{"n_layer": 15, "d_model": 128, "norm_place": "pre", "norm_eps": 1e-05, "rope_fraction": 0.25, "tie_embeddings": false, "init": "trunc", "init_std_qkv": 0.063, "init_std_down": 0.0, "grad_clip": 2.0, "doc_mask": true, "steps": 7798}
Each number is 128 + 32 x the weight over its row's rms, rounded and kept within 0 to 255. Layers, rows and columns count from 0. The size above them is the row's rms in percent of the matrix's.

# layer 5 attention query, 128x128, rms 0.101, rows 109-127, columns 0-127
size [ 94  90  96  91  95  93  94  91  96  89 101  96  97  95  85  90 102  92  96]
[[145 185 105 142 138 134  49 152 123 160 183 147 118 130 109 130 116 125 207 113  68 138 108 138 174 104 180 165 153 137 158 167 146  98 113 153 132 137 101  93 105 128 175 168 121 152  99 172 147  71 174  95 152 130 146 122 137 183 188 140 118 133 131 162 134 144  85  44 130 103 164 172 131 140 119 138 160 109 141 170  87 134 139 192 133 178 120 106 135 162 148 139  50 172 125 117 122 103 114 123 100 121 140  96 156 148 178 109  75  63 137 162 129  98 152 114 140  87  76 129 115  91 134 129 151  91  89 199]
 [ 66 135 162  64 160 115 151  95 192  91 126 112  77 105  78 169 107 156 132 157  68 150 133 108 106 160 136 135 133 134 100 126 146 144 147 230 167 107 167 178 113 146 129 129 129 144 114 112 226  84  87 131 158 148  75 144 138 119 157 152 156  92 108 138 137 114 152 111 141 164 191 170  62 136 110 129 153  81  94 112 138 136 110  72 151 168 124 120 136  98 141 163 101 105 131 136  89  80 126 160 138 150 159 125 131 137 132 172  98 137 130 126 126 148 116 171  90 140 151  77 117 130 200 177 163 143  81 173]
 [ 85 130 204 102 110 113 157 134 163 167 116 155  74 148 112 121 114 118 132  89 129 195  76 141  37  87 159 149 113 135 140 134 134 124 130 193  92  51  98 210  99 183  72 139 140 100  99 123 136 148  95 146 147 143  96 120 122 118 185 126 124 115 104 121 142 150 176 147  93 136 152 154 108 142 146 180 182 122 112 129 100 124  74  70 149 141 136 107 194 138  99  67 142  95  92 108 120 100 104 138 147 172 140 121 140  90 109 163 107 165 148  32 132 138  99 135 117 136 125 112 100 119  86 128 144 128 162 127]
 [165 170 113 154 147  95 110 148  78 163 137 148 144  94 119 134  74 154 179 140 116 129 136 111 115 191  68 119 152 122 129 108  69  79 141 112 107 167 156  84 167 155 226 135 122 134  96 120 154  91  84 133 141 156 126 128 130 139 114 156 130 205 176 145 110 110 148 117 184 175 145 136  99  70  88 124 142 127  90 128 101 116 173 160  94 141 169 115 239 123  75 153 135 134 144 106 115 117 170 155 119  99 128  90 154 109 119 141 110 128 116 148 186  94  94 139 132 191 135 194  95 120 120  76 134 158 150 114]
 [203 174 138 136 139 114 101 137 173  86 166 144 157 138 157  71 130 151 147 181  71 139 135 131 145 165 129 160 165 138 112 140 145  57 105 109 114 116  97 162 108  99 108 117 173 187  93 118 137 114 130  87  68 139 122 113 157 147  93 139 147 133 127 114 123 150  69 194 153 131 162  78  82 147 131 130  99  98 114 150  77 158 150 154 106  72 217 147 166 113 156  65  81  86 140  97 146 109 165 113 142  71 165 186 134 129 112 121 137 166 141 148 180 170 145 106 133  69 143 145 111  94 103 153  98 162 157 131]
 [126 129 194 109 137  90 126 160  77 119 179 190 110 165 146 108  84 133 109 153 136 146 130  99 186 116 122 197 132 108 122 136 111 139 101 119 123 128  79 118 151 131 169 171 148 180 140  97  79 117 155 127 107 154  95  95 168 188 107 120 187 168 134 165 173 130  74 128 133  93  77 168 108 135 114 194 126 116 151 122 103 129 118 152 109  82 151 119  63  75 155 110  88 105 210 105 148 119 158  98 114 120 133  38 119 151 183 161 145 164 101 117  89 113 130 134 139 154  84 115 110 148 106  96  85 132 109  68]
 [140 110 132 116 125 169 131 108 138 127 126 196  65 132  95 158  61 141 108 154 162 142 132 138 142 180 161 144 146 119 149 105 115 160 121 142 101  89 111 137 109  99 126 103 142 189 130 113 118  86 162 124  89 139  98 157  85 164 130 129 114 177  75 113  93 134  79 125 123  68 101 168  95  97 129 156 155 126 138 118  68 126 131 114 125 179 158  95 183 118  89  92  99  98 120 159 160 136 212 127 133 101  56  79 185 124 140 194 150  93 138 218 100 142 185 143 144 175 117 125 110 114 145  72 109  72 107 151]
 [ 97 122 111 135  81  84 190 122  84  82  58 118 150 128 112 136 148  70  86 128  95 127 177 163  52 116  84  50 124  91 133  95 109 215 155 134 119 156 173 174 148  83  96 109 155 147 129 126 119 138 147 101 145 130 122 111  93 102 105 116 135 140 110 164 141 129 138 145 111 161 147  89 114 184 111  67 164 161 139 136  99  98 127 106 127 150  74 138  80  69 158 190 171 157 146 160 127 137  70 106 114 175  92 136 113  96  86 117 144 150 122 132 165 111 138 147 115 100 118 104 159  85 169 179 123 186 135 143]
 [140 147 121 115 152 107 112  65 144  89 134 112 115 143 179 100 118  94 147 152  88 107 162  46 119 136 102 116 126 161 174  93 122 106 124  97  98 149 158 170  66  93 108  78 120  90 110  87 160 174 114  52 107 115 171 126  87 162 125  91 150 112  95 158 137 122 129 166 201 148 205 113 109 108 135 121 235 104  65 146 158 143 140 157 119 143 146 155 118 117  95 222 154 127 125 137 134 157 183 123 129 141 135 127 104 112 126  97 121 141 171 118 107 127 158 144 149 176 151 148 107 154 120  96 131 141 189 173]
 [ 92 142 101 162 142 149 181 113  66 185 125 118 122 134 148 137 157 158 139  86 139 137  67 146 138 123 108 104 138  66 118 191 136 109 159 137 160 161 119 195 103 130  86 140 168 126 165 169 138 157 142 103 105 135 176 172  94  90 131 129 109 122 139 109 155 136 135 121 179  68 176  96 102 103 128 101  87  82 116 106 157 113 119 104 121 122 111 112  75 100 155 167 107  89 109 159 169 124  29 124 123 146 111 170  91 144 131 127 142 100 139 127 205 155 237 108 102 147 116 128 163  73 144 130 176 140  99 154]
 [158  88 107 141 130 111 242 104 135 150 132  96 143  85 185 126 106 126 124 113 194 162 112 113 111 135 129  71 112 119 133 157 101 136 108 146 133 114  90 151 171 144 110 138 117 136 216 131 121 127 155 105 138 120 150 171 142  77 135 101 106 142 129 170 135 111 163 102 111 127 130  92 190 148 157 110 101 164 145 134 193 154  93  96 128 200 116 102  85 120 131 111 131 114 133 119 103 117  47 149 139 148  46 150  75  96  99  86  92 113 170 169 174 136 160  87 107 131 174 130 175  61 166 124 156 146 139  99]
 [108 107 187 103 191  98 144  68 146  70  82 123  92 127 100 166 151  65  86 119 172  77 148 105 124 167  85 144 125 166 138 118 106 128 176 172  91 123  89 207 137 137 142 103  97 127 121  94 121 129 132 100 138 134 132 120 186 142  96 133 142  84 137 102 135 145 146 147 117 181 130 158 123 172 154 197 142 115 122 160 168 119 106  62  85 170 103 107 143 110  83 179 160 145  89  96 129 131 129 191 137 183 145  78 140  92  89  83 150 120 118 107 119 120 159 189 124 168 137 176 123 176 147  91 132 172 158 140]
 [161  85 159 106 115 132 157 153 120 140 122 139 158 144 186 101 145  41 110  98 229 155 116 164 171 117  87 152  99 126  73 109  84 138 113 126 153  85  66 163 116 132 114 160 137 151 116 125 140 124 125 118  88 112 133  98 175 115  86 148 121 175 144 115  74 120 116 139  95  96 137 154 135 150 219 115  81 150 154 115 133 200 148 113 197 171 158 150  77 113  95 113 106 172 112  87 125  95 164 180  73 112 102 148 139 144 132 128 120 129 153 109 126  96  86 138  96 124  83 125 120  64 125 142 117 153 193 127]
 [ 83 100 140 176 143 123 126 150 152 135 157 127  91 127 141 158 157  55  86 144 174 158  75 106 143 107 179 116 131 140 116 136  76 167 161 123 125 108 100 124 168 175 128 143 168 100 170 150 168  98 182 169 196 183  71 133 105 148  98 133 105 153 118 144 114 187  95 100 112 114  75 147 126 108 122 130 126 132 140 108 115 170 146 168  77 110  66 124 192 121  99 120 155 117 124 133 184  96 151 176 162 184  97 128 143 138 140 200 108 181 143  81  48  92  96 137 170 127 137  88 112 151 109  93 125 116 139  95]
 [177 119 174 132 128 109  93 112 183 127 145  83 131 160  73 150 110 186 112 107 140 156 143 159 115  80 173 160 152 103 139 112 144 179 105 128 141  74 155 115  89  86 131 129 110 126  66 184 131  80 147 164 124 110 154 198 118 121 137 127 120 212 140  51 165 109  79 106 191 146 127 137 121 141 104 131 158  96  94 122  77 133 135 148 121  98  92 148 191 128  95 124  80  69 172 180 104 136 153 129 190 112  81 120 113 152 141 149 122 122 132 123 126 152 127 143 131 180 149 119 126 170 133 135 110  90  42  86]
 [180 204 108 132 178 110 143 175 114 210 128 119 175 120 138 125 134 123 172 125  88  96 194 130 156 146  88 114 157 112 127 134 180  71 106 141  87 150 200 137 151 149 109 149 132 104  92 118 112  84  89 179 100 128 148 146 150 116  79 176 187 149 121 139 154 162 118 109 125 156 121 103 109  80 129 146  82 130 109 172 147 175 137 185 123 105 133 115 112 158 170  94 138 135 162  78 114  77 115 103 108 135 131  71 128 163  94 117 134 207 125  46 127  95  96 155  92 115 162 169 132 113 121 101  96 123 105 159]
 [188 111 134 145 110 125 176 130 150 137  77 218 128 116 139 112 140 124 151 138 150 156 136 119  98 149 116 151 146 135 107 146 194 199  88  92  64 105 117 192 169  80  90 129 120 119 156 117 151 153 145 153 116 127 118 111  87 118  75 192 128  86 157 127  76 111 146 167 106 115 117  99 120 116 177 107  76  97 172 109 148 150 158 174  88 185  94  88 189  88 153 134  77 154 145  89 120 140 146 125 130 152  70 131 173 149  86 105 115 148 173 156 131 142 132  94 141 190  89 126 190 136  83 142 113 161 153 124]
 [166 176 146  86  51 126 116 167 122 127 161  71 127  96 204 150 116 141 154 139 147 141 130 126 163  82 168 168 105 111 100 183  70  95 114 182 140 112 190 149 146 139 141 158 108  76  95  83  94  76 133  73 159  89 167 182 173  99 144 115 145 123 125 116 142 151 149 135 102 117 134 182 134 160 123  89 113 119 134 144 101  85 158 117 139 102 161 161 124 119  68 127 112 134 139 135  65 137 126 190 112 137 134  89  79 130 151  50 123 197 131  86 137 134 145 139  53 124 111 153 130  75 134 149 150 118 128 114]
 [164 126 129 110 111 139 106  51 175 151 161 162 119 133 127 172 125 147 163 126 106  96 113 139 123 135 222 129 137  84 160 162 213 141 131  74 140 122  90 115 161 118 109 110 128 159 129 124 107 120 124 178 129  92  68 127 114  77 124 138 122 124 120 127 115 154 120  72  86 145 120  82 100 125  71 119 103 153 122 130 155 129  83  42 104  89  99 129 163 111 198  93 112  68 134 159 142 134  88 119 132  97 121 117 137 113  71 163 141 111  99  70 139 168 138  84 167 170 130 110 131 198 167 131 131  89  57 160]]
# layer 5 attention key, 128x128, rms 0.0985, rows 109-127, columns 0-127
size [ 91  86 100  89  95  93  92  86  93  93  94  91 100  94  85  88 102  92  93]
[[102  82  87 149 149 128 108 184 159 139  51 125  94 171 143 138 103 146 159 160  61 136 176 174 130 144 142 145 110 139 103 149 129 172 131  56 131 122 136 173 148 111  79 160 161 152 174 129 106 106  69 110 124 117 159 127 148  72  99 195 187  96 123 157 138 120 156  87 119 168 136  66 177 146 141 140 116 133 115  47 133 137 118  85 131 149 124 153 135 168  78  80 160 113 153 122 168 133 109  40 150 108 139 151 145 100 130 165 186 124 129 175 147  93 145 114 169 115  99 111 172 112 132 122 102  87 140 168]
 [129 169  65 125 149 128 139 140  72 117 143 131 164 206 120 185 129 124 123 119 176 117 155 145 141 155 124  75 150 150  60 149 130  71 141 165 133 171 121 111 130 111  70  88 118 165 114  73 160 124 107 121 163 144  94  68 132 157 148 109  83 164 140 110 155 103  73  99 145 113 113  99 104 172 121 114 182 107 146 127 103 161 126 133 167 144 166 182 155 102 113 151 101  99 141  88 136  59 145  55  86  99 130 135 108 112  74 205 171  91 132 177 127  69 114 146 166 162 124 116 160 105  94 152 151  99 130 106]
 [158 127  62 114  99  82 126 135  83 194 148  92 157 171 114 141 136 138 209 118 118 122 143  87 145 124 148 100 116 101 107 187  78  66  96 204 112 180 130 100 107 102  93  95 150 193 114 144 172 131 136 155 102  87 115 219  98 134 109 131 159 131 114 141  75 127 108 107 121 154  85 167 142 114  93  64  82 113 141 126 108 149 194 157 132 108 118 153 149  76 103 190 124 159 111  74 137 133 130 152 136  99 142 161 108 159 149 106 176  73  99 145 134  82 137 134 103 143 117 132 180 105 135 137 156 137 143 107]
 [134 130 147 117 104 201 171  71  92  99 186 115  89 138  66 115  88  87  79 134 159 146 113 173 134 179 176 166 165 135 156 145 138 119 144 127 155 131 139 120 168  95 134 214 154 152 133 178 137 155 138 174 103  91 128  78 136 100 110 124  81  87 138  87 117 170 119  83 132 111 147 123 147 149 113 120 159 101  99 143 139 121 105  75 176 120  79 138 119 116 128 154 128 143 141 155  71 122 158 139 175 138 185 124 111 129 125 124 115 133 198 120 171 141 124 203  80 161 123 151 121 100 104 230 140  99 163 107]
 [113 125 141 121 137 139 131 129  87  77 155 131  99 120 160 147 106  73  99 144 159 151 143 179 141 126  90 150 160 158 140 132 105 161 142 105  40 124 129 167 193  65 202 147 118 167 158 105 108  97 104 107  75 131 105 155  93 104  60 125 127 163 116 101 166 184 102 108  77 120 122 128  72 181 137 141  63 162 135 184 167 149 106 174  89 101 123 112  83 144 120 146 135 121 168 149  95 160 200  93 139  85  93 110 119 169  90 109 132 106 155 110 190 125  73 141 135 136 105 113 149 119 165 169 110 166 113  95]
 [126 139 125  99  76 108  81  95 168 122 128 115  64  71 120 110  91 148 135  86 154  73 100 149 122 123 106 135 110 149 159 142 132 144 130  79  38 134 132 123 176 159 181 107  92 150 158 117 136 184 121 104 141  74 131 114 204 127 128 168 128 101 112  93 118 156 121 111 112 138 105 115 126 151  91 177 131 129 122 169  90 161 104 135  82  55 156 141 110 124 127 118 156 202 143 168  90  90  79  79 128 120 134 146 127 128  96 108 112 119  90 172 165 144  80 131 134 108 116 167 135 199  34 110  82 150 121 169]
 [132 166  80 117  92 109 142 150  98  93 115  93 178 116 132 188  86 130 143 138 113  97 155 174 137 121 162 124 137 137 123 152 113 130  92  96 133 101 108  95 125 129 156 159 117 194 134 137 109 167  65  89 143 125 146  95 173  98 112 136 123  78 153  95 153 125 140 115  81  73 120  26  86 114 157 200 144 116 172 161 123 135 141 148  94  60 122 151  82 144 157 125 157 129 156 161 161 170 131 164  94 115 124  92 142 149  57 175 131 180 126  75  96 115 121 185 108 119 157 131 150 116  66 180 117 120 198 124]
 [115 165 137 112 173 125 131 126 117  94  58 143  81 148  62  97 150  97 112 123 227 137 157  81 142 110  80 128 134 103  87 154 125 125 160 126 149 176 158 115  70 143 115 144  65 126 142  83 130 121 136  90 137 162 142  95 159 127 112 127 149 151 118 118 140 132 143 189 129  81 114 107  75 140 142  84 164 135 164 163 134 139 142 161 145 202 113  98 158 114 185 134  75 131 150 124 126 125 173  76 107 186 142  90 170 128 101 150  72 164 120 207  86 128  78 141 108 183 122 165 103 123 183 132 160 155 117 141]
 [103 130 144 151 146 153 146 176  96 131 117 135  66  94 121 176  73 128 109 133 138 194 206 148 146 143 150 129 133  95 183 125  99 181  81 140  85  82 140 110 124  90 123 129 210  94 147 165 171 152 144 147 113 106 148 110 176 112 113  87 117 157 119  84 124  77 120  53 187 110 141  91  22 151 139 128 124 149 151 138 145 149 107 146 114 137 101 137 122 132 124 120 129  30 110 207 124  82 165 128 147 145 162 135 150 126 140 135 131 145 104 136 142 127 125 127 102  73  83 144 122 131 124 173 134  68 135 115]
 [122 124  61 225 173 143 170 146 126  92 120 120 153 164 142  69 201 127 121 132 168 137 183 125 126 141  89 107 178  96 105  51 125 120 103 129 134 145 142 175  98 139 114 146  85 125 147  99  85 138 110 103 160 148 147 129 131 152 134 104 117 143 122 163 116 101 159 225 136  93 123 150 139 122 166  82 152 104  97 132 135  83  79 121 159 123 154 141 124 118 155 160 125 160 105 140 110 140 180  89 141 146 176 104 138 119  88 123 116 175 138 147  52  89  67 129 136  60 110  67 114  91 124 129  71 120 169 120]
 [112 175 147  95 151 162  99 112 143 134 106 134 160 203 145  83 122 145  80 142 133 126  78  60 143  76 128 174 139 105  94  50 133 145 106 164 116 197 142 113  99 182 131 154 110 129 114 163 153 130 128 117 119 139 126 156 132 131 148 119 115 194 146 183 128 125 111 174 131 102 134 174 142  77 182  83  82  88 108 110 114  93 107 161 115 155 143 137 124 137 176 146  54 136 155  73 117 117 140 167 140 102 161  96 140 117 140 148 140 153  65 114  63 150  68  96 132  84 106 120 137 177 190 114 134 114 191 166]
 [129 125 137  89 134 170 139 150 189 179 141 155 176 128  95 106 173 182 170 102 174 112 136 106 208 109 161 108 114 147 113 149  98 132 135 156  68  92 131  39 116 113  91  84 142 110  83 140 167 156 138 199 144  60 135 110  89 147 130  70 159 136 151  84 166  98  97  63 128 115 105 118 111 150 110 101  61 112 118 136 141 146 163 112 126 120 111 127 132 131 128 163 132  91 119 155  84 119 147 143 176 145 158 111 115 146 125 145 158 161  95 117 180 169  82 199  91 135 102  93  90 132  95 107 194 114 136 131]
 [141  85 151 117 125 124 120 158 167 141 125 153 140 140 134 112 116 178 129 113  90  88  90  48 108 103 149 125 117 168 163 144 111 161 141 105 104 149 126 113 123 204 119 138 101 150 140 128 155 120  96 125 129 164  85 107 168 116 126 164 144 169  70 115 131  99 133 144  98 185  56 157 116  87 139 164 103 128  92 120 137 131 121 150 112 121  92 113 123 138  77 144 189 144 114 107 143 132  16 115 121 103 104 176 106 240 122  99 131  56  64  96 159  90 111 162  72 153 160 144 157 145  92 101 148 136 163 109]
 [137  87 115 131  95 115 122 166 120 193 127  99 160 131 110 183 163 163 152  60  55 102 155 114 122 132 128 172 128 134 148 243 156 162  95 108  84 170 166  88 127 154 127 123  83 124 125 156  95 183  78 143 145 135 156 127 123 105 135 120 108  63 168 109 112  92 137  84  83 136 124 151 163 127 140  90 152 147 129  85  85 126 153 110 132 143 112 135 123  41 120 134 108 123 167 149  96 137  94 129 149 100  62  69 139 122 115 100 130 102  92  76 144 133 131  74 100 149 130 148 136 197  80  90 113 117 164 130]
 [113 159 118 148 143 113 104 136  64 146 105 119 206  95 158 120 113 115 107 139 149  62 101 143 129 148 108 154 144  95 119 146 136 162  79 144 145 138 169 131 113 128 141 136  98 120 121 133  60 104 140  79 153 102 142 117 176 158  64 118 165  83 145 121 126 147 154 126 105 152 114  93 122 159 119 165 154 223 166 143 138 174 130 171 120  84 162 130 132 148  90 135 162 121 138 141 184 156 157 118 143 134 152  45 144  99  75  97 214  74 111  76 196  70 118 102  78 177 129 121 125  91  85 132 128 121  97 138]
 [141 136 163 120  49 139 160 110 103 100 152 121 129 136 152 117 120 153 131 172 131 133 103 164 135 127  44 130 103 180 162 134 143  65 123 141  93  73 135 187 184 110 150 156 111 116 118  73 178  74 143 138 145  34 114 139 103 138  97 143 112 163 136 139 119 170 149 129 152 140 138 230 108 119 113  89 108 116 148 107 175  72 103 107 120  94 116 139 154 112 134 171 135 120 119  92 110 139 174 107 129 133  77 141 130  98 175 113  86 124 147 201 169  93 162 177 136 141  55 185 145 103 129 138 115 102  99 122]
 [150 100 183  90  80 167 175 115  57 171  57 108 140 154 127 121 187 114  92 150 103 120 164 123 129 119 109 139 139 117 167 139 127 126 141 143 104  74  57 161 157  88  83 156  71 134 129 144 161 170  89 141 134 149 129  85  81 135 121 124 120 121  98 148 127 141 125 187 120  95 164 104  73 110 130  97 119 106 165 112 196 156 114 110  88 148 115 146 126 121 160 172 155 154 120 138 137 186 156 154  82 137 140 122 134 181  87 174 111 212 127 142 128  81  85 169 150 141  88 129  82  91 173 118  99 107 190 128]
 [162 136  91 108 152 136 123 128 123 138 128 111 159 162 113  69  79 100 187 145 111  96  48  58  80 131 127 110  65 160 126 147 109 170 144 169  88 124 111 119 189 151 110 142 149 116 102 106 133  87 134 128 159 131 128 145 137 145 166 154 145 140 155 112 134  92 120 136 119 160  94 180 140 162 103 204 150 169  96 108  98 118 103 112 163 113  92 118 132 158  75  94 164 135 118  85 110 139  92 142 176 145 180 169 102 127 183  78 184  68 138 175 180 111 103  95  61  69 101 143 124 153  83 156 146 104 164 122]
 [136 184 132 130 140  89 173  93 131  84 122 142 173 182 154 142 198 156  89  95 157 129  93 187 124  68  80  97 139 109 126 136 119  35  53 107 142 131 134 122 151 103 107 114 106 163 115 164 124 111 146 146 136 139 133 197  85 124 123  87 153 125 160 117 131 157 158 180 183  77 173  66 138 151  77  62 131 113 121 149 132 113 132 149 120 160 169 145 126 101 150 160 136 113  89 146 148 131 189 120  83 117 113 122 140  65 104 163 143 199 121 122 152 119 146 135 151 147 120 124 103  88 119 153  70 160 144  78]]
# layer 5 attention value, 128x128, rms 0.0949, rows 64-71, columns 0-127
size [104 109  98 104 109  98  91 109]
[[175 175 122 137 170 104  95  90 155 135 154 160  80 123  70 152  59 103 112 100 113 157  88 193 116 174 120 151 131 137 115 178 119  95 134 139 130  98 181 105  72 107  57 121 123 112  96 118 133  98 138 162 125 150 127 175  53 144 154 121  97 107  94  79 153 113 156 135 158 133 122 182 104 112  69  83 140 190 138 113 160 138 183 175 150 134 109 141 140 155 134 174 102 137 147 143  99 161 130 128 103 160  77 138 124 114 178 151 137 195  39 146 135 181 103 158 139 133 152 133 124  65 119 109 121 162 109 139]
 [116 149  93 125 107  91 110 141 111  90  82  89 128 111  94 119 204 123 215  69  82 151 109 188 152 182 114  83 109 105 140 135 152 184 122 100 115 159 133  45  83  95 146  74  90 138 132 161 121  99 115 125 134 138 107  96 128 163 139 104 126 106 157 150 148 130 109 121 163 115  87 128 138 133 155 174 120 127 130 133  93 137 126 141  62 148  96 164  90  83 177 120 156 141 121  80  66  71 149 106 123 144  78 176 129  92 101 162 117 135 130 109 115 137 114 169 147 131 237 121 141 135 124 125 135 108  58 145]
 [ 57 124 127  91  91 135 213  93  69 163 144 121 147 120 109  77 133 120  96  56  60 197 131 134 151  90  98  95 118 126 126 150 166 121 143  74 122 143 129  86 121  92 143 149 131 153  74 160 112 114 139 115 140 145 144  91  96 131 127  93 111  85 111  94 180 131 156 109  82 162 131 127 105 136 162 110 126 157  88 155 151  94 118 143 145 125  93 114 117 164 112  89  59 199 151 131  89  96 155 117 131 138 124 158 112  83 147 129 156 135 187 137 161 172 172 179 121 152 191 176 125 110 131  87 132 128 102 203]
 [147 132 155 126 125  79 114 148 212 127 112 131  91  95  39 111 179 122 192 197 124 122 152 119 147 112  93 151 132 190  95 142  62 171  81  99 166  87  79 147  67 154 103 121 170 143 175  82 158 122 146 132 134  97 165 170  95 143 137  71 128 127 128 103 171 151 110 129 212 127 128 113  93 152 141 168 123 139 112 147 128 138 121 107 137 132 129 108 149 153  94 118 175 169  99 180  66 137 151  99  73 115 103 124 116 136 146 105 102 161 137 111 131 121 129  97  99 134 183  89 142 173 149 166 166 172 100 117]
 [124 152 172 113 142 145 107 120  93 136  96 122 136 157 109  86 125  94 103 198 178 158 154 203 119 105 156 186 146 133 160 163  75 128 133 128  96 138 116 167 110 140  99 180  99 128 176 132 169 156 157  90 176 121  81 139 135 129 158  93 122 123 101 146  93 127 123 168 103 112 184 105  86  88 138 143 150 120 133 131 169 172 103 141  99 195 148 118 125  84 133 101  57 132  98 152 129 115 168 131 116 131 120  76 115 154 127 132  86 100  98 117 122 123  93 191  62 127  94  19 169 159 159 113 148 171 164  77]
 [125 123 132 120 129  88 164 114  98 141  87 159 166 153 119 134 163 104  69  94 114 139 221 130 136 136 142 143 129 169 187 137 119 100 168 118 146  91 145 187 140 166  93 176 114 107 164 141 160  72 124 106 198 129 118 124 156 113 120 146 159 133 146  99  88  89 100 143  83  61 124 163  94 131 112 135 114 169 151 125  90 146 140 102 120 169 120  93 128 162 155 136 210 186 131  66 178 148  57 142 136 116 139 105 139 154 136 145  95 146 152 128  86 111 116 113  54 121 117 101 113 133 127 195 159  43  95 148]
 [ 86  71 125 135 169 145 102  80 144 142 127 130 118 152 146  55 124 116 114 116 237  98  66  95 116 126 102 171 139  80 122  93  85 126 123 108 102 140 150 128 182 124 171 124  72  77 171 143 127 124 155 139 107 159 129 180 116 122  81  96 132 138 112 100 119 184  85 167 205 151 119 119 145 120 120 116 127 131 122 118 127 155 108 143 115 130 172 182 149 134 193 143 115 131 129 124 178 146 148 175 204  61  79 136 123 134 128 117 172  94 173 115 100  78 118  85 166 167  86  87 109 142 120 111 132  94 134 103]
 [170 164 174 112 140 108 153 108 178 113  94 185 172 149 102 163 134 115 118  95 152 193 103 148 140 147 201 100 138 132 176  96 111  50 117 153 102  52 121 111 170 102 141 125  98 142 144 171  87 121 128 142 124 144 159  44 123 191 109 142 186  79 145  95 118 124 130 148 121  94  95 129 135 159 129 137 110 161 136 106 153 145 120 132 207  93  75 135 164 111 154 141 101 143 169 121 115 130 182  79 137 171 111 144 184 130 129 148 153 171  63 133 138 129  75 120 168  85  94 107 125 109 126  93 143 122 136 185]]
# layer 5 attention output (transposed), 128x128, rms 0.0966, rows 64-71, columns 0-127
size [108 101  98 107  98  97  91 110]
[[132  99 171 136 170  74  76 121 137 142 153 100 113 114 166 122  96 157 119  64  92 125  49 163 115  99 147 127 123 113 149 136  86 115  78 144 142  96 129 143 168 174 183 101 141 157 125 146 130  88 145 148 178 160 152 118 126 128 144 124 153 105 176 131 190 110 143 140 156 135  97 116 138 109 165  79  60 162  81 101 170 176 145 154 120 178 165 116 149 127 158  75 139 116  94  90  67 157  82  61 140 128  50 190  85 112 150  90 122 134 141 114  84 122 132 161 199 123 129 146 137 158 145  96 155 124 176 118]
 [162 117 142 126 124 174 188 116 165 138  75 127 112 103 134 125 136  97 178 150 114  71 108 155 142 199 115 106 143 142 178 126 145 167 118 140 165 163 152  95 181 164  92 140 117 156 151 130 172 112 141 148  82 125 150 165 123  94  74 160 114 118 172 157  84 124 139 151 122 133  97  94  84  78 155 119 106 191 136  91  74 136 179 148 122 123  92  99 108  96 118 141 149 124 115  85 116  92 135 111  80  93 116 150 116 115 139  58 154 125 140 152 110  60  95 115 132 105 102 193 132 170 196 142 132 223  77 172]
 [113 133 135 101 159 150 132 144 125 123 106 115 132  99 123 135 160 148 203 119  91  68 149 172  96 141 106  83 100 145 177 156 160 117 144 110 185 189 142 111 145 154  74 137 106 138 101 174 114 158 149  99 130 115 122 151  64 141 171 161 153  82 156  80  84 117 120 121 136 175 122  61 129 131  73 103 148 113 142 112 198 137 104 167 184 219 105 101 150 138 127  89 147 109 133 114  68  91 121 122 154 187 126 168 107 106 156  97 104  95 158 210 163 116 124  68 124 121 122 179 124 103 132 137 186 146 126 143]
 [118  75 174 102 101  88 104 166 126 183 112 129  50 155  85 109 118 136 121 139 133 112 114 157 199 125 134 102 155  90 103 109 122 120 161  65 116 118 155 136 127  46 155 135 137 155 174 112 127  94 102 114 152  94 144 139 122  98  78 132  74 133 119 172 158 111 167 116 140 107  94  84 163 108 203  69 111 171 156 181  71 152 112 175 129  80 144 187 155 137 115 132 170 170 122 114  99 145 170 127 137  78  57 157 138 111 152 119 151 108 178 141 107 179 132  85 179 123 124 139 119 169 106 143 100  99 110 111]
 [149 117 172 121 113  93  59 174 119  78 136 119 146  54 151 112 139 133  91 182 115 165  42 165 175 122 154 137 192 167 136 129  86  77 162   9 111 127 192 183 141 152 135 135 144 143 128 102 177 116  97 163 128 124 158  61 133 141 148 122  79 163 120 117 168  89 156 164  95 115 129 115 171 134 142 113 122  84 144 157 123 140 112 188 149 105 142 112 120 142 106 121 146 129 124 145 142 141 163 190  91 117 138 121 113 134 151 153 149 186 100  72 165 174 120 149 137 106 109 118 113 136  78 131 134 126 101 136]
 [169 156  94 117 132 138  94 109 146 146 138 113  73 158 137  96 137 161 150 151 106 121  92 183 122 143 157 107  30 120  99 162 146 136 157  94 179  54 173 119 146 131  98 122 139  87 186 128 115 162 151 121 123 111 141 116  89 138 112  73 136 140  95  79 106 107 187 157  93 126 132 128 191 167 136 114 186  75 148 169 121 141  97  82 120 128 116  51 139 131 169 122 140 169 109 166 158  79 108  80 115 130 135 143 134 200 118  91  99 164  86 104 189 147  88  99 138 163 116 136 144 116 181 178 109  84 135 109]
 [126 109 114 136 107 155 166 150  96 123 114 141 149 126 119  94  75 118 133 149 128 142 142  83 143 105 111 177 190 124 112 110  88 155 165 151 119 131  87 115 190 148 103  90 113 127 122  97 147 158  67 150 120 153 125  85 133 153  84 122 108 160 150 118 101 111 104 199 169 102 127 167 100 177  88 122 133  49 118 173 180 128  77 117 117  59 146 128 174  91 122 121 110 202 115  99 206 162 224 117 109 112 118  93  97 168 146 147 114 144 142 118 149 148 168 178  77 142 125  94 139 126  70 132 124  91  84 163]
 [126 182 182 138  93 163  66  87 169  88 149 111 120 100  94  83 133 101 152 108 116  84  83  96  68 121 143 130 156 101 172 132 132 143 133 167 145  93 139 157 136 129 184  88  68 110 105  97 123 117 141 111 132 174 118 142 195 142 123 156 160  75 164 108 137 119 126 123 118 131 122 174  71 138  94  74 160  88 108  71 130 155 112 134 157 137  94 135  82 135 131 106 150 132 113 110  96 133  64 111 175 118 165 181 131 214 178 137  80 122 145 179 137 113  93 117 195 150 113 159 137 186 156 118 187 146 120 133]]